config.yaml
head_dim: 32
qk_norm: true
steps: 6067
Each number is 200 + 20 x the weight over the matrix's rms, rounded and kept within 0 to 999. Layers, rows and columns count from 0.

# up: layer 2 MLP up, 768x192, rms 0.187, rows 259-265, columns 96-191
# down: layer 2 MLP down (transposed), 768x192, rms 0.182, rows 259-265, columns 96-191
up259,205,210,181,206,182,222,200,197,188,208,165,202,189,201,199,190,235,232,161,215,162,191,214,238,197,190,205,187,193,200,208,209,210,182,203,213,183,218,211,212,215,222,169,203,192,184,238,187,188,187,173,200,204,182,211,199,197,216,228,176,214,210,193,232,182,226,202,237,191,154,211,212,168,202,215,181,226,202,208,223,222,223,227,194,193,203,182,236,172,221,210,209,207,176,231,237
down259,223,206,202,172,203,168,181,213,163,232,233,191,225,196,212,228,157,222,178,192,204,195,192,173,168,219,218,217,172,190,185,200,195,179,199,212,208,192,204,202,177,215,196,210,179,187,189,226,187,211,196,224,170,231,186,218,191,228,178,204,184,194,173,162,193,175,199,189,196,219,199,187,185,178,210,204,190,226,196,212,197,146,196,233,222,194,226,184,175,187,185,207,199,194,189,150
up260,229,212,205,240,219,228,210,183,192,183,220,208,204,215,210,181,230,194,227,187,214,187,210,230,205,229,202,218,214,218,195,183,182,228,155,170,155,206,158,177,215,222,238,221,182,212,220,223,218,227,237,182,190,201,174,205,196,212,196,198,248,226,167,225,180,217,216,195,198,186,181,192,161,181,209,179,205,207,229,191,200,185,217,206,231,183,170,228,235,228,190,201,177,187,159,206
down260,181,246,163,185,208,209,208,241,225,219,186,179,210,191,224,209,209,190,171,188,163,186,218,188,240,211,211,203,193,227,206,197,196,186,194,185,184,223,185,200,202,205,185,224,209,227,191,178,217,209,190,190,208,249,174,212,215,204,204,209,187,206,222,204,198,240,174,185,213,171,173,175,212,152,154,177,242,189,207,224,194,201,176,200,226,238,239,230,161,231,206,224,203,235,181,210
up261,216,188,227,190,192,206,182,203,165,201,213,227,225,192,196,227,198,212,214,241,214,220,217,194,178,176,182,207,176,200,182,190,211,198,203,191,233,209,223,186,164,194,198,194,195,246,205,153,235,213,195,209,185,225,174,179,241,190,191,223,226,234,215,187,206,229,158,216,217,221,182,195,203,187,176,242,187,201,186,192,197,215,208,197,243,252,217,218,199,247,198,194,203,183,185,223
down261,183,177,206,243,187,218,219,214,210,202,231,180,195,225,252,212,193,217,229,160,206,181,200,206,205,221,203,222,191,216,183,194,191,191,207,219,209,189,189,205,196,193,195,227,226,199,204,234,233,182,174,180,206,175,199,203,173,188,202,184,190,197,199,212,216,184,185,197,184,237,197,179,203,239,221,192,229,219,173,213,224,164,202,180,220,209,199,179,167,190,189,231,190,202,213,190
up262,210,193,198,192,213,197,174,216,190,212,220,211,218,194,197,223,221,197,177,228,232,162,216,203,174,194,219,179,213,172,203,175,232,208,204,218,223,234,202,227,218,174,199,161,210,203,207,205,195,217,140,194,191,211,195,194,200,187,180,226,169,210,186,199,198,174,183,166,206,205,181,194,231,207,205,227,220,183,170,197,207,156,198,208,200,199,186,229,223,186,196,200,184,168,140,208
down262,181,168,210,251,201,222,184,181,165,222,199,207,205,209,202,180,228,163,195,183,185,211,187,204,166,164,209,184,199,197,171,171,195,196,209,188,192,238,207,150,188,203,218,214,197,245,196,194,180,221,198,174,216,222,206,164,196,196,152,168,232,182,234,207,186,198,183,218,230,231,190,221,230,183,238,178,207,197,176,194,200,181,190,190,191,220,216,201,188,224,212,201,188,204,194,198
up263,204,213,187,181,188,203,233,156,190,193,201,199,197,183,196,210,168,196,259,196,230,196,219,203,191,224,213,180,177,193,207,185,202,198,208,201,205,194,178,219,211,215,168,175,163,185,201,207,207,214,218,197,192,223,212,202,198,218,211,244,223,205,174,195,216,213,155,187,193,177,258,218,201,202,205,194,186,194,170,201,183,189,187,223,212,210,204,214,198,184,180,201,232,200,192,186
down263,231,209,216,216,167,184,197,235,185,183,162,225,204,196,208,243,223,204,215,230,225,229,192,212,169,167,197,196,222,195,213,214,248,189,198,191,251,217,184,191,216,157,196,217,186,200,210,195,181,190,218,162,171,208,201,200,190,207,166,205,203,184,204,219,212,183,194,204,194,193,217,202,190,168,192,196,214,186,165,234,196,178,202,209,203,244,182,170,205,219,167,232,168,194,199,201
up264,183,209,206,183,196,206,176,164,173,198,229,224,204,224,201,233,166,174,186,180,177,231,198,194,199,207,199,178,221,201,194,176,178,220,234,196,207,186,179,170,213,237,216,206,218,198,195,205,203,194,170,196,211,215,164,179,195,208,202,184,198,201,189,226,188,180,189,204,211,202,179,218,200,189,196,177,223,205,188,241,174,232,228,211,185,204,170,212,229,226,203,216,187,218,227,173
down264,195,222,220,185,154,200,200,207,212,187,214,201,206,194,205,181,197,188,191,159,167,207,213,207,192,206,175,211,212,168,184,182,227,215,208,217,209,243,187,201,222,191,205,189,243,206,179,180,189,186,188,189,206,210,202,189,202,219,211,178,232,182,203,185,173,143,186,216,242,188,201,202,191,207,210,136,188,199,205,170,197,164,218,195,183,186,204,182,194,206,182,193,204,183,187,206
up265,189,244,205,212,222,202,208,200,206,182,202,172,229,203,235,196,191,184,184,218,210,195,210,184,218,182,219,189,216,176,197,214,171,181,228,212,210,153,210,194,242,226,219,213,193,167,167,220,193,152,185,197,180,211,169,198,195,189,214,169,207,176,206,171,204,186,198,172,199,165,236,219,213,188,191,240,192,225,213,162,188,152,227,194,203,227,192,221,150,205,187,173,195,222,206,161
down265,164,228,213,181,216,193,175,174,207,195,215,221,220,219,196,187,186,240,239,196,215,193,212,220,207,155,197,239,167,209,181,209,202,207,157,192,180,199,210,247,204,182,221,165,190,217,194,144,191,203,205,243,205,167,203,198,204,179,177,201,188,190,193,185,237,211,185,231,166,205,202,192,201,213,219,204,193,213,194,206,189,204,233,181,183,238,177,198,204,185,192,247,170,198,196,180